config.yaml
d_model: 160
n_head: 2
n_kv_head: 2
head_dim: 64
activation: "swiglu"
norm_place: "pre"
init_std_qkv: 0.0463
init_std_o: 0.0
lr: 0.00202
lr_head: 0.00805
grad_clip: 1.0
decay_fraction: 0.819
batch_tokens: 32768
seq_len: 2048
train_tokens: 172300000
Each number is 128 + 32 x the weight over its row's rms, rounded and kept within 0 to 255. Layers, rows and columns count from 0. Numbers have three digits each. The size before them is the row's rms in percent of the matrix's.

# gate: layer 5 MLP gate, 448x160, rms 0.0727, rows 305-359, columns 0-79
# up: layer 5 MLP up, 448x160, rms 0.0688, rows 305-358, columns 0-79
# down: layer 5 MLP down (transposed), 448x160, rms 0.0511, rows 305-358, columns 0-79
gate305 085:118125146154041114155163135155155161124164114112149133089206134141142106152158111125112121137170182098128062098110123133153112145149094119044177111111094148080101126119144058112140110143086160094112147113114104132103163109132149174145219137
up305 085:136156138124103150137120098154136121100104124128050141120086134139153160149131143102174180054145106170140148150176176136106142101126144135144120183160162172149126086131112215071124120127171183167189154171133079121135109110121119109155106091
down305 088:138181113108123150146157079150149130132166084159146080071147154171091148122188079089142111106107207106131196152116176079210142144114131112105139123154147165088117093106169185144079092111109119148097109108158104150109119159140091148135103108
gate306 104:143196168143106140087142124115114139144136129128121136069155136133133137104177176152161148117171093139126066096076157094145121164145161160154115214154130154100140120188082102092137137160167118196082133207121084146058098094065143100109114099
up306 104:142105154145150113083090112065128057143056100159111194154123079112141152121150136123129114168117155088156084146097099097156084098107163166128154129136092145138115228118085116091127168138120119136142110104181129164155087131090163124174075140
down306 107:091138194152108117106094113069113107125102147134103156139114057122117143123152128157083085122099128071136099105091113163126096128136152190143194157125162128054117137126114142105144123148149137191143153155162125145121109095080149112100176169
gate307 100:099118153144114121104102079121176146164157145086170149115107093116174128100168075041196097104084129149138132093129146093123111138080154155100109125125113156118099082097158085096102113169180095146122164103114198169126079131132120116140128118
up307 105:073163156134138137155085116121136123154131145121199148089083092130118091133091142112146173157180124083069152078061140162129101122168129190090155123157120107122131084059133095178153141206138149160146081112091162137107130108094119144073148105
down307 107:149157163148139129119092173117086124098095124140139141116117117152115101154090153167135134130203154085116159144081170212121137162179097116083104136130138108141117138140113121142179155137055138114172090190093096109071168115175162124086132136
gate308 104:086128109144095130078075124057093132142102102141153105103075150126127091120151144121142143159153108109131081117170153104160163152106107116144081173171122036169115154105122136096165140122144090138071122128130068078143096173126126107125067141
up308 106:167085122113160097171197170180144102133154136131119146143169076104129112117138151096105114085113171104130214171110134174116087141109147117100165077096116215051154078171112088162079150138123169120163108103128148170139156064161150150102151133
down308 097:173119177130122145158188130150094137130142134182187141152187160124112144205142109113091126158124165176130167138201156118189154125141119111144188087100125161118132049146120181196141149111120094189093130133131138133113187120146106110083136111
gate309 109:168184147131106122194105152136139084109158134165126166150182101035099127124161136098162166156201167151137128128125117092175134086121146176115133136136129178133178146119086096135140143119143104166083215102166078121115122185079121153103150120
up309 110:088116085149145093093158110089104162122166139083123112085154180186160184164110112183114169104094139099120137135144154138157118113159129111094140132219165104121080125082184160122121154128117150142159101193124118126097166132154083123157115140
down309 110:100142150163166111105178131115095137107160108140144147147161155162047159158125115151153124162165144089131134108198142172246103127184084170134116093202071166152121103147115147105125173106134142125183172125121075134097106142126119071084182130
gate310 091:122109110099084104143088073087203104163180127145123128152140116138117122128108126134160169152121145131120105152160111137170092101183105081095139088175196120070152152131142072139139178115078131153111206143077150136121140189142162105110158082
up310 098:116109137165123119070168164169086155097137150166135116136162146165135137169172091165131101126167101133092161117171173092163145112093125169118172128128119081157110081110095178167093162104172153183147092095123101141095117129096118180127099194
down310 102:128087160131112151142101103140115124143176162152150145105163114152109138137166083156181126124154110134103130086203110172150180142125074192150146116146171064087135110152133136151159193111099126128179119116155040162140140168109118147115143146
gate311 085:137105053089111170124081121055161123149155095107088119139144126105138104190063150179111142115137112160112117077131099122106146000116139163150153130077113145138065148123130191137130157129138110152152108092120183122199149108136131089171146117
up311 088:168123150134118132089119075109115163164134092066144141144166161094112130136094103129131068118136096106167183132153172137083137145119162103164125111098127121172122172116150171112182152068166091109109128111166155105128154127143093105153164133
down311 088:160145105113122158111186143115125128094168119189126145149065053092138119157167150133034102145136102177116095140111161028145118110130149086090153110124067161143148091162074174096124087099167114129105037073176115108147112130102125143082181112
gate312 102:115081138059043115155122128136176110120117097090087115173152113082142117178120178134139116086102141146114113188176090119084091106104103128174147085079106197147119154134128156100180165090129121116130098123202087158163126161096152154119148152
up312 100:120128148107083109099121153098137097209112134177104114176194130103165155178134164136124105096157177100113094156147169087110152143129150104118077066071115141151089176148098103093118173087116039078093096146160120136116145151109157084159149180
down312 100:169101099135135135125155225152147135103109128121060094206131104194207087136123137144129131142135078110158124105129166226084106131149094141107123136079088124100140143098120085084166172130141165114137083110185111150125125119134116115128166169
gate313 090:205144133113114110108128093129206146173220096059108099131100141125100071094117155181161135101149135115138153183131167175095148101172092152118149176087081142123114135158106120139093094141112151166116093125134096150122156090149156116079127107
up313 092:113156137187102115167123109061122120123105102114168105126110147155088160090111072159161199167125128129155110125162130140110160096146123177100096106149119095132144152152147127141103146050155155179149177153136141110095196090125138166091193083
down313 097:130105133116101139063095147226148129125164157092105153078116141121153161066058190166135158101116108162144159099092100115085108142101123105114158129092094157117106161152121121150111094152093149082142142126114120090207074098118106147138116177
gate314 095:121157055142111110154160148100148104170110130140158150097089122136117149138104099079127145122113140181100153102133103138123079121132127100133149104155116129113088040068181102088140128123132143178095129097120194083126093102148114097121148048
up314 098:140146153138118169117120146166141167158085130143093085108117160145092140124134124211186162056147137124187070134111167087192161130136153092156112125125108087113152168192139199119068091051063083104125163096091107142069198127117128129082162125
down314 101:136108093186083104139109147132096144192175155145114109129142144078136195133056134100148145122101100160124077136130123052122210127092180119115120064151113171155118105133096119138100126219119185137190099170110141170109168097142107116107151122
gate315 095:123098135102120072145077036146071170197095110136099100103125100120149107120189164184142143098159135119150120111132133120173190118157143189167109181124120091164146149170110161107160144100102037151146193114131063147160161163056130124135136161
up315 098:095078132170106119124116162131069100119137120128100098178098154117065117052106164105170112131151139091118140146113130103114125133088141114150101107133213104117134194123118136165125108140109176154144102082169154130142144178145120096097018123
down315 101:137098155114152134125116119097102147178144164127132079082094124123151106115154116100150122135127067120135128158083129051123160162122062115151176172106123010119143150108109173071138128156123104155120099186103155095134123081095140113074101136
gate316 117:105201109128124155105145093178140103169156135054153186136098154145161152143138119101169147127110110135130106084160118125161096113053153081088116188156168131123089143086110133121112135120121153160132106148053111129073077123184094172131208085
up316 113:173131152135108095115126129142110151172100075147122122113169112148148109138167208165150131151205115176178130113053166135111148154147229165153150150158075109135143131115096157182082123074152108105111193114135087166109148146087131131083151130
down316 114:095093086166105128149122127123052094139174148148138109053106094130106132157119150089096091102125153071120109115135109078178146205113149135118134135154214100133103143132129134120131111101126106141202176080092072100172156152184109117163159096
gate317 089:131124151141151156107109123103124196154156120084117086126151176097077136108077086198144118108102150153132172106158144124164084061199112157089161113136187097121115116143142104148081170104094150132131124175126115100139156085170146138086113160
up317 086:156137141081108130121170115155128140090143128110118130112097151092186096149108120110066152167096169126140105130093078114153093158052120110171094197125113140153082168139095114135176127143112109143104149097099104122119090124099127122185130090
down317 089:134136175093082113166093116140120142130118113154169090113135111160091111191160130102130115133108159146152126134128074128146180102113071132147138144139077120157094124140094075154159173092184075137120162140114133114151109093106144087091121088
gate318 101:138108156102102108121174101108087109086150146123166154152113094143083116125125148126125111122108085117103144148113165103101132158162106166065163158118175156108162131075148035211123116090070159151099115146098129151143143185087130142098129137
up318 100:166185125084102125103133120193107051071154186169178114148130116153171203094141106094142112099092077103091133114120186098092092148197144140107119111137158141162126159160116123135064158118134146106093131122063126166135125112111122191122151177
down318 095:064103111177152122123092185092161201141109074119116142092157122056134112108093170159127114124114140165120089149077121219174132091080169126135057108119101079122146080174151138193137096102103116093140056190194116177138125155153158127102097091
gate319 098:159166127162135121133142032107071140120147142154184116126127113141124190147118111155110139077130150152138174078172090137195141111165105171089183107136121089164138103108140158119152096122114087088173119110111130138135144129130114098122161139
up319 098:091066126076096145144106208165202155169103127071127143163165150112144105123087164114128123118142137123132106174102178063081116064117143162159104102139091142106114158145172130137128184096118119150095142149110142130144101097172133165120125163
down319 098:047198099101112087066107125119091131119147094198138139118135113132050210190124119158188097078128120122142105164137103083155149150134107165098187107146111157115137138116140133122137139151094155138102095124118146132136158101077171123121165142
gate320 110:121144129092175075154113121107115149107098122185162126104114078113199131092111133114083069109092157080132066191129166121138100116093141165165145089100071118169102154137117084209157158161143104135111140124170191111101118114124091157137090154
up320 105:160135133093141106154115109119101109142091122180159110141092060096142141158147107079099102132063159118170133141089128175088128123094106158174174068055085211115104142122082105137068148182141139112109141143151147151161166153074074145141095107
down320 092:131122138158105132147159127127131132107129132077081122173131140110124130126121098080141144161173105191128172132119072252171090114128128085110156136144084141131107101102099141130056092133107166142086111100132084133123132171103120139116176134
gate321 092:130115171155155109137151116120126101165113127127103051116168094109135119154104134206104143136164109058213141159101091122161081141137130184111155123204138166097161112163110105177148063121136108114118097149165134136153130165208126066088142111
up321 099:113132080120120113120179126131090156091156073110103169132139192140066100114158103130129153116115164178100096092106162130155172127065133102132089163128137051177090136074105091117122150108116099174164153088094105131155094108112082180149117151
down321 095:155096122137118116126129150105129132228144136141080114133132135123105159143135153128120126105180125146102127072135148041150154121096136121136108143144170160102135113197084115104148098171128147095097137124132114127141161149101150155145151119
gate322 094:112152121159160100100108043129121058136102093202110132117189119141142176099113159094146125124089145119123170149126108166162119114076159160181120098172132106110112114155138077127148106082095083052116098110206085144101113057096123139110108156
up322 093:107135127092131107042136091159122119098121132185143111093157153144086168141101150117117163134149160097142123087127148123167187092134132198128096067104143085160132131127118129207075125054119150085168124091110111135092136129115076142093123124
down322 097:130145165117195103122154123155127073129114111151134140089119081104101117081085154085124111090173156134125108127162106057128121105179158062134132122115156084119144079163130094103102125102120156097157093062140148174102149151169134168132142161
gate323 100:144133154168080161112137153066151117112156145122165130173166123135090125170117134121189125173115102087115149112094193115129094104167180142129136145183067173103126104149148073079069105209135145135079079169140138081063139082143118133118121079
up323 100:068156120130109158152127107110112159174126117118116170142169130138107078092145139092104128109144149145092098145169158099118120146100132106052102109104135075156145146083042128097154138104211140117151180099113069132118105160147107157134150138
down323 103:111105104131080142106122176122115149134139103085130148109119157151100171125162152135143177157162143062124069161118121110116189143144115147097117155178133147082145070113134124109126148090159097177170172115105127164116124159118069109074104142
gate324 095:137171166163108198171140102158079104117066094149067147162123178151149132165154040105056098100098109096138123103120162081138133145133141117157151087070122098160096143123112138120120152098111178141120112148094119087118146023134139125130150131
up324 091:151133175147129080119101130168130116123139112122148101109107075084114160098134123144078173123217158098109152080145144094112134141155129142105120134137140138178084198149099138135094100115132175180206129141120116110089145184108089147139167133
down324 096:139135205117122103137090088174133142167069141121107121170187089147168126113110080097108136145147114159177179173158162204107164130191088165123208137097115096116124136114137130145123159149099158181147092074132102118111132080127191148118089121
gate325 109:162150172075030116126120087147145145169179114120075120115125082132134117171114105151164144074148164104166151164155116102138137091152102124135141127113152126120146139196130139146136125053086071156177096080144051126138198146066149116100100119
up325 108:145112174124216145153095120124140090107118158139121123124162103155025150150106129132096089132176154163142155120153098101088123171067111198129126073146188113139100157167098088133073083186167098092123151113121126159121180101125125107161121110
down325 114:169158140108096105151075158148157137191219097167079122118113111153138107133137155116129096085127121124150166095067094037127116160121146145114111149136148188075119140148130145095106145123097129091155119050108127176160107131105141160104131150
gate326 085:090140119089082112115152107151134206082092088187147116153069188098122162129111138182149156128147161149107153077153112144153134115180123107066121147149067137072100115167169144154085142122082072131141097087175115128153147137122158162083078114
up326 088:057158173093138029092067147095083111097137149175119085123081144098133103107151182148146124148145091130094159089125170108172081166140147103113134115115050199128132109114135110146120098180162118112122095156114135094134139131140156092112148145
down326 088:188176214101123122135128142089163146119143175141100073098096151104119157080143152151107162154088137111140119145158090111219143104134131097106091103125141168144070115193130132150121100068119139093122129112106136119126129171162127111140189153
gate327 112:146129118200099150177118129143164123114116115108112087099106121095132051112121090156182147148132187102138142164197130123123089164080096152115096154156125135191145158135146114159152179091179071078114136134133134116136151128230118071084124119
up327 113:144137046220146157165112090137132150159132116154106125138114163120063118209137101147116142096164171117114113137134111130153099126134187089060093106186130102207149130146152108135211110080150151067085132162139116121126162095164122099121162129
down327 104:153093108182109159162145143127096138158115139149127133057113113134112071172140103111142098106167168183122176083088144208115142140057127136102150121134154138169174073060128087161128066097150111068148115114155087152187096158111102080109134162
gate328 103:111101102089152142049116150109104153141182103149150178120148214157133146139137136161138158094114046074113159109180108103098108092113115085155147158117110155114109156086146171118173106155074165138085154148157201147189108084135104113116140064
up328 094:151105159125100136194131114133134095123130098176134094105173092089116130126172119120117151205107168155102103178075096154167175100169123179103201076154106082092144115126161059179157159109159118156119087080143065133083116140116125141119097158
down328 093:096130116113094118155134137144171080125127162081134147111122107196120099173130154113124157080177187065134086147129187080169138115157089109139113124173169116139082098143147131137096144136121132127133127132112184069123086150148153227117148127
gate329 112:102191077169088165145182140097132166148161192074155135119137157120083113228179101123176117137167176127105118102104137113080152173110107142126162117182186091100094094091100094056134142153104099157100134148062144113129103128129144188129145057
up329 108:170146161147164153180078144107134164139105133086090092182101169182137093099139052113114141088104104093077094126074074119164130120117101052155135181071128088158137078129185136097123116164136153084155158145143148127169142081186131143176179102
down329 113:144116076111156107078111125154086120123115100132128119092082145062138188138072147109115175129107122144127114116150130115136039091184194082082132092187141140127132164097126141148096039093162098099117116137138084130047174147116142116154165129
gate330 094:101131138100148152124167119106115128128172119130142059107134038084097103200059095110155127148115161114164159117177152090162125168105190146150128117082155127125102113115081075072112100122114154155152171116143073083126170147155069144161145121
up330 098:100215128146125150074153188145148118069153092131172145120126050084162086112170171146166086108171118115113124138166169102148159187104106076116098164122114121113104101109090110084132144211149112128134140131147136055098066146062108141085125136
down330 101:136135112166146132131189173174106127131121083116118127198116109088137084119180148130178111161121147060105144164175133068181128175074142098115155124070117147109117129137100066079156181128125138156146135147136112158115179156092103143145101136
gate331 104:111127178120109108092171132154133102071138114105143137154126105109130108075092122161156135125165051092126097103081141058170080128106204065084159127097127121044068075126219105119121119144087152131181152166149123130124106106124132136153088117
up331 094:098174162121127143077183154102069092106116140067122134140118135104123065117115152077136144158148082120154100081051117154147090132126148084143131123122142172083078080125195154102074090152092136140192148104171125074129118122166103090124126099
down331 096:151175133149126165126227140117111158121136138105087148090114173068104107142134110033104122157110128108110166110083114162129107182102148135146114082097113153149133168127131170112091099131132122075175151097140149085123137191136088092115145134
gate332 139:123191125102114153136172101086171103131117155143165161150176122137095150157128168137158178067139134107184095163166154112164107115125177134122142150169135141166059091152115165137103154118116128203074141157143142165107139118079110142110114067
up332 120:115175109095096165128172112114153086136133149155148125107170142109092091199109149083149210069129164135200134130138173163123122185087156160183127160127089183113078105165117140118080144101086151152120111120134133146110145142084106121119082068
down332 105:158099116123118131134171121126151132131143145175148108097141114144159093123144124082134171068122183144177156131139131255104151214091088111200158127134101129122133119205139112128122169141120127129148141097148171131150117133085063131126089129
gate333 088:148122127066110094142173087144102106168171067139161151100166105085167139109141177136139201108119178152131120168097169107103162092183152162118094169168117173169164117120075160131138083135102140177123106168124098111130104145157159122121158137
up333 088:129115173060102153113076098110129127092181112081103167127117106124165114098097163166135157151104126139163081132113101144122150123131101094120130121085109176021141074107155090109087176080100121139139135097127194168104139102095147093142057130
down333 089:111149169127115122105055161174137175101083174154096110146133154165120164160129188087132138115145117159175164178111131060146149100107139106081248117095089138116084126159150105112137169157104118124093128097131123150095141073116120166103090139
gate334 094:206107129110112165095112139149094086121105067206127072112159099170150143112162141164131133133124091153126121146132130100114157129112128148142116152094056080126077137164138084158122107083118116121139220126123107130114162065116171111108124094
up334 097:165123160121140147118165113147114097132122130098144082091140135079156126092100149120140101123077138120125153072087146090149090167104122132109071133147099158141145164127086131201100127127139133114100153134089063102141120131162123047106152132
down334 100:175149041169132119126070090124069118130124116151178083085145103094157172105076189170145126077097094179110155108093087166169126129143155135114153142141132087094113130113121130090157153124090089184125180125139112129179126115178137068095107113
gate335 103:107116115123153141152113141151210150131155121110130113151160129140124151137121106148134190169089105092048129147097139141146157156173096157134163108119140095119108158139124104123143112218135088084102100155144135153188142184138148107128133119
up335 101:138119114147149104131136099182120119138133119105136054131140155157159136149129121180158146101155150125157127117168170088104168145171112190081094119128120151141079127185143165091072134150157082140180166154118117136200184140123050135140170141
down335 103:112167120114068157118125150107135143123165086167149155111144131068142113112145125119098101112137152157131134101065116171176125126076104138153139062169130165092180132142100128094125105090045189118124161124133096112044102092129146164151129131
gate336 096:081166158126095160174157054112128098075172071169123083088085113145152179153102189084207104118132143135115142181125143109161128126126210124137157090124137179141116113100118126144039112129105096172141151128162071118154130142123120097042122164
up336 098:066161109156142164149144101091150094053100145169094154111088119146167120118063161129135084128104155123116198106118156155132113151147130124143116164137128132128081101109153115199064068175077135159158094148163102110182126107099174143072168179
down336 091:104131107140152129065135082161121146063174135166077143114067123090131125102114083133088125137062157135106121098132144222144101114151117060114075155141117068140122206159143156145135105104107128084209108140126135109106155106199150115109165132
gate337 100:107184125151152226098157153100152094174137141153102168085048100145081112158106164084114144105182112091153064077100103104092124111164099126118135200154092110166131138142133140141184135133155118178127208118140092094172114120111092116146101116
up337 100:169108031130185148151146145120146100158185094153131156099111158117123176155120147115111157105142091112134091115182136107096098146105099099116117132150095129129139145117077109080164117123126139152138165181082094106144075132085127125170130150
down337 105:140121101149111108104141135116154139116144126101133148066106109124143143107074111154142096086166118058167113165097134092074112074131186146068122131162145183082095139090180128065106104123159105128139138111191143170132159124150107178103091140
gate338 109:127124094124116147116162164146152116103132174145151179153205156142144133066154158141152139143108142108134145089143089125115095120166114135149103083169091143147084104090123077065099126169156185140131119211111144131107084114116150185134149054
up338 110:200078134124117110170119121129160112093149126101098096076148157066127105191144101136181158139085101096158132102161164139117081143122163067135149097107139069187137140135118157071087102205104128063107158106153113126038100151156109149144123133
down338 117:074156108217125202187133113143154164122161116116078118129166114115140190115156098151154140136131144086123076133183138211125089150099164092140088084179127146142104104133074145088063087150113097135104127117146114178120096185157110151109132122
gate339 116:112139189163128101140080090122132141140082133092124079091111177171201115123113150174192119109095079115172091160201154119068125147171137076152160138116142143147117128079179183119154125117110054154119108058154122197143161146134102069091128163
up339 115:145089141115179127096150130159124162140125159099097160090077125094141174101205199087049126182202161148133142111137089111131127145115161137112066120125125074157155146107079111173081150067174160091140137133103082089105059132119142117125125146
down339 108:148125151139118060109092119132093124175107153138125101132138122051118126113100103200082140133160143063104045111137122030116048089151135118133099094099141146178176165144132145135134153109151137117159167138061122115132094139140124080198076106
gate340 111:091108086109164099151030110015119109114104114137098145128087126115148159117093097116134192145129144090090140145128095129137108130107133091152136172161144146129094185139148134134155185144116109197152185072093165117144126123094114098138157127
up340 106:152111155128139080141099087052114070119144110151121137068104177127153117085075146151127146198183142132128123131149136123113133117073145092157094175143137148169138171141095129192131092126165085146153165118138163131117146125123113109120174153
down340 105:088153093133086175126153154106136149123163102090135137129143117100119179098156080101082131132076164142115125140090222077125075124120132139121119148119169151113068114119162181139172135086140178175136176153138191063162107137078141116168144158
gate341 102:129165117110164147166132177100131142184144173153112129141056125121146132134163146150122116086150084137120067101108102153110126163185060152081203160099124065167125047078132137121126092079196196140146151171071122159152142118164128129130149088
up341 100:085105130082168122096095089140149198124127089154148079085112123074076163103133147179133179090085147129151069116123085095149120125122096214056149134189117107200096112132111136104143131083161161158133192186112106125122148147180059138170155093
down341 101:081141136100190080130132138117162125129146201141082121128080184112134109121121155135123110158077135082089053139146109145115127151115065096116177177152108094135092108216103143084176079117144152098164163129115184175132071153131127098081156141
gate342 110:078112183139140141131156131136117134098160133138076057170126101144109117135109096214084119168143097110144103127100137126146140133142135185151173161102183162128174147159110087176134132088133138194152135106120112148121103118091145077098148123
up342 117:149120077086124146137091134056164144110081122146137194124150141122172136122111166090154158107145190146126128168134081085139137106158114085108129125146077088120070146055134155126098141190106110102082163165124134086137158139116133165171076146
down342 111:126090140127123145173094134136156163153078130133183076174118098217176113109113203132093126187166135101154169162156079096120098120107083102114205123133160104095107135175127116173133163121124113106102109059158100154095174140125130093096182129
gate343 090:130111124175043097139120108128162147116125079139139114129096088087149129154066052152130164115100157151112104070134102114115157168126057129115118133162080101159111116125141152148129142177121129188111121169139129081124135134148111179150102133
up343 088:136100144137155112147097120149159136096178093144171136069042157116133121137136146109064106153131190098120097134128164161156107139092107185135103109203105132135142102135099076138117098137161103158094165139175157142122121159118082088133179100
down343 090:109129111100106088139168156149139114087197107164112145177157096160153130151099128140083042167102129167080137060070145172130141087135122125120140120142162170082104100111161094152112177114166124045100121145156073076131143089135106125139169178
gate344 093:148139128134156111133134098112106136158142097190152107160113203166138066214175106115113114144101176149136107039093154098159125107169129160140125128150093159226085121134064097141117152101198156105114101149159180127099124075123153171151117152
up344 092:124083105115052122153057195103122133170136107139091112098130123101097185108097179120130135086178078124048094103146129106102122141149109088158144151137125148119137097121131158119089127135117130149151122136150082077167079158063148090125144155
down344 095:134087130091097159139093099197122132127104126155109092154134112054172121115183152100103139143158087167117087070137131141190106132142132155185177123152101176164145087084082128205102121110155145127129114158144102104104167132154163119136189162
gate345 099:136137143081124163164102110131138106148112142147077109103132105140163135115140192131169125056155099187142127187127111135126065115130163146135155079122128163148148128146112163130108165086122103126132122094132127089092081186151185091128152101
up345 098:137124079133174135117143187095130109138052100156207162132191167096114189100171122116108121096189101087129186095131102129164162115111130142115082151146132133167086127119101128141095119086137099152132128093099141092136132134103130130124155079
down345 103:072154140111149200121141155135166162080146134138079090076097206065133199090070113169137122148106098123125149148152091110095067144112126124152098092099101190096158093152084089090133097023094106128196141119127139102126097126116153125128138128
gate346 111:090072081119138139101138141131110158144131153175166149183129173122174135111168136120094093148168162111114145147127132129147134078138154093125160113150105068145148134058112173131154190154135146133107129154153152135100119160114130120117123115
up346 112:123148206140171129160108087060159117142076107095125099058161081116118138126099163159144117161129094141142115099166130113121094080162158188154092168156133185144126126169163080132087104095071102154111172101120062129140117117131149144112157094
down346 116:090071121103163108123074139128080118166092162147171165185130154128155168175107172148114124180170174118152123130155161160122146075136130100069145137179124086143180163138122130126124146192148142139122175124125101102149157138120130128106192125
gate347 095:096128108161094173119129133178166177170159096116117139155122135088083190139118076074148101124120124113184107039172123128137110115082141150100097117179085084144041132156129188099129153110160122124072114125134120121100156140162098118170126096
up347 098:114073085061090085132123139130165094131071158121196088098145157116200084153105113112053201113143147131107179133093127137120164101125115149104073176124157115091101127091130143142136144150065198128176120156105160134145121158138165104146173098
down347 100:161132134094128127126160111086128127077131110116171138114144154158192113157130154162109165117155184185150081175115111154113120132077108122102121167116120125120141144136149119074125120134087184133130085165120101128070136134133120125044163107
gate348 091:142158186099133136120146097153097167122176112140086102131139117130141140108081199191138192127185098103125221162111149119119139131140108134158154163118124112173110201132137102194132091109169080149151104143108092074132131151100151180136106194
up348 093:114081125117125132151155120172121155166121138144124120141105164108176165121120148177203081096139118166191124150149086127141170061084085137121146108157123140127127117095142153105173115104128166113163133164134154125076113112023077145186158126
down348 096:098133192151161092105103162106075182159121123148105128147113161152129122144100145198140135086166130116149195089145110083122106156058118102150168103132144174149135130135137101192166128161125094147177127159115133071112130150058157162201123158
gate349 080:107176157130138082132090105108112067142112180169166072154103111092122172074146124127163124142157071142151132222198116113150178113108154090194140112107111131146134106149118101103131129128143175093137206095131109116111174138097150083118145165
up349 085:195116097093064096097174146175184111110159128108164139103151158158141149076092143125149139116130053102117079136156171142129145071124140135122136035119158145135093127219129072112123109097173158119166123136098163169097105056136191151123163120
down349 087:161147138135115076098162127132205116132149118175117098108130071161191135095163116110162137112113107150148130139106143148136197110086153111116089072147132140147122093142094104116099122164118129123206090124135112108070117093093124128119150116
gate350 095:135179184201082110184113128117174111177137100123117108169114170107109141110153123126127199102114054145117129150157136107181062136121186095147131149174133186094143103173089071139110124117139136121117117138123148186119138124187159116137169150
up350 092:124146092150140177133138130110191162127135148122127134096135126098134149149139086141126071116209117117118111054144110107107119107063110115074099170163139096092129082100120057092130111137142123162117123166063149173138108069102203155123151126
down350 093:132169118144131162056136096130149073160143135139149126140162119155083146153112120112112110116203093149158073136166041195141099118123173103155176190171131129152171149133073135084090096107153080122103114146111114172157131068090137111128126106
gate351 142:106124172085150131100061127146173174099119045151155168142101101120153129080133142139078110126113108067129135124127140093139063193192103115103140086091083130109119154127169123147200126173106140140102105185158147151152067035153152146187047163
up351 121:125114128237093164175165100104072149156148185164104114149165130179077163138104146140159140118140142150098083156138090103152169107095167129075164124168158126130101124091167130117094176089141111135138169122087114161089140149165120132115101107
down351 100:127160147096185121092115125165112179100102056126169150166111099113176127132134154138067103120099117000169111126141143046123080167174118118128122117073108139161125136129146120113200142141132123138142089167153171169155103079127147122170078157
gate352 082:155077175093131181115147101094119139130081136143101087137181140151135187086104160171135177135162129091203061177161107137121128139100122185154108132112160112118171103197150103156137169047135121111145174106128132117136188067165120106120074131
up352 085:147105098071175160060138148151116078170103150123150124121123076096196109076145148134146098123084096148133100172135117128074115178063141148104153221156139112097157139152105111171110105116133145136149105155120070166107141110108115100104127105
down352 088:136090169118120139156143158153170119106070168091085108143118080156192115149086095162129199085143105099149179153162116137101094173123144088139193171157098092103128130108126120125153197086142103184152179076116126117125123138158086153081104072
gate353 103:110152109141085121128129118144131083151061101116156149099176163133161124120069151154160166116123144139103136114152079132197140111162115163101162158074132106109126072117132111069116176179116129153145129115117129142175145136129224104113096118
up353 103:110098074104129158124165118116130102127075147147077141163174087084142115133076122139166128089137126178129104155192124103108136047092176065148067102129150112121099155148111171059161181081102109153111112119147150182121058168056110095137117118
down353 107:089091144118120030118095162180171117133154104068126121131143153141117108100168134121150172142096173073138124096135103161147107103153148158134153165115132078084138116153162121101108141111130122181151135112086159145134121130138162126078120138
gate354 104:105148143131144135181119173104133093092094164106125145122116149122120095132114047147157120125193096109147140112069106063133124147099124099110084172179104158116091057092112114092070087192127112140178157127085140165074088115155119177113173114
up354 105:131133204145140099171072097146111156165131107161176105160175147116130151124139137143097137184136162090161119166133117087151171181122097120167128124152138114132134148121053151097131129113061093142136163071096122127114122175172107227086126191
down354 110:120163104168150162133111117137075097130072152114148155107148192149110098132122161115046146123144165128157161177119144117131147162120092106115099155153121129120163152174108112136200141097128097130183161078051129161132058139084102193099150174
gate355 096:097151153126166153141120093117121106179086195125194117126154138139100177145141158086148169210101104090125093122140123069064139121110126158089122108164136071090116103083112170139110112160098147173119151123090096132066155149121181075150114127
up355 094:160137154184090158177135119139126122113136105090090147124100094134124100133173109146122161056128191188114155162148182113163103126118124111124068098159104085089132116168126126120165141101096153127078095134134120081153117078161176128121122128
down355 101:126167070210080123132164120139153172102123076082168126096171056124162098134173125123136135127153147150134126108142144112106108089151146154099127117118133155123116103140098117113144162034115184113111137146110105135170103116127152138101115118
gate356 099:085129131137066147112135142099095119111138164107145157104086085071154068068128152141167123090084125214110141137139117152187047156163144137069166135156086106145116123160074123141164070142110167115043127156189173108095157121106106185127107089
up356 101:184169124129078094158133137184181094167114159071189152100139059123207163151095067144116143147098164129109092122164080093083129120096116145124098158122126137158105128151057101134157149119127115097136140082128141107094186104096187165139147084
down356 107:116154119129178153173096152118087148106095126174090145116142135143121136134114136109149131133146101134118087132051093136116166114136163127208158089163063137153146136118175119155137163059181094126090132185163068048192099092108137145132066127
gate357 092:080169158115180088100140085138100150147119082181205154114200129134169149149136137177130099095106180124180139052121167116142130154142150146161188072102144097184140143122112120088154142159116135131080122165135152168133068114149131152132103135
up357 097:090161127129087098137145101190092136146115122199136148093112126140144141034114177130144127155173098143101165142076162132152129071209148145162170161117136182169202133179118119182161114144207120132121152112139106110169153159117153140140161142
down357 098:137138075118124184118163097160137106135137123166158084069081120147128125101104130088117128129146117105079210074035115130097154096174143116152159149127079165148186179177072098140129134121156115130172130064145190145104150143153156114149163098
gate358 102:143143085105066118114131180160173133215133100086089136114147104099153113127129139183136141113099130122106123170080176117211161097124104071115104078138145131028090126170097117170126144077134143168194146089085148141119122120177130157151105161
up358 102:095102147140158069175149139147103143048139172128106168161080080152119115082058068129123142144086170147089104218129111133163114065149113117127150116056122124125148101137156118102114090171138120123115145118194151095141143108142127127094101145
down358 098:163090092141207116143104112190150087163112109144146114111168119137115099181128140118164109129152118148142095104150201028075095154140194129194144158111148154133114185174136104097155128167095145158117109140128067160124104130152148126152139156
gate359 092:108129221197083100146121111076137100129125024141114123109134070060112166079133149134190103109132134084138143171174061131094139135122115109119130156074157146120144147135153089130088094111114106182126093082146100132158118140123145137129112101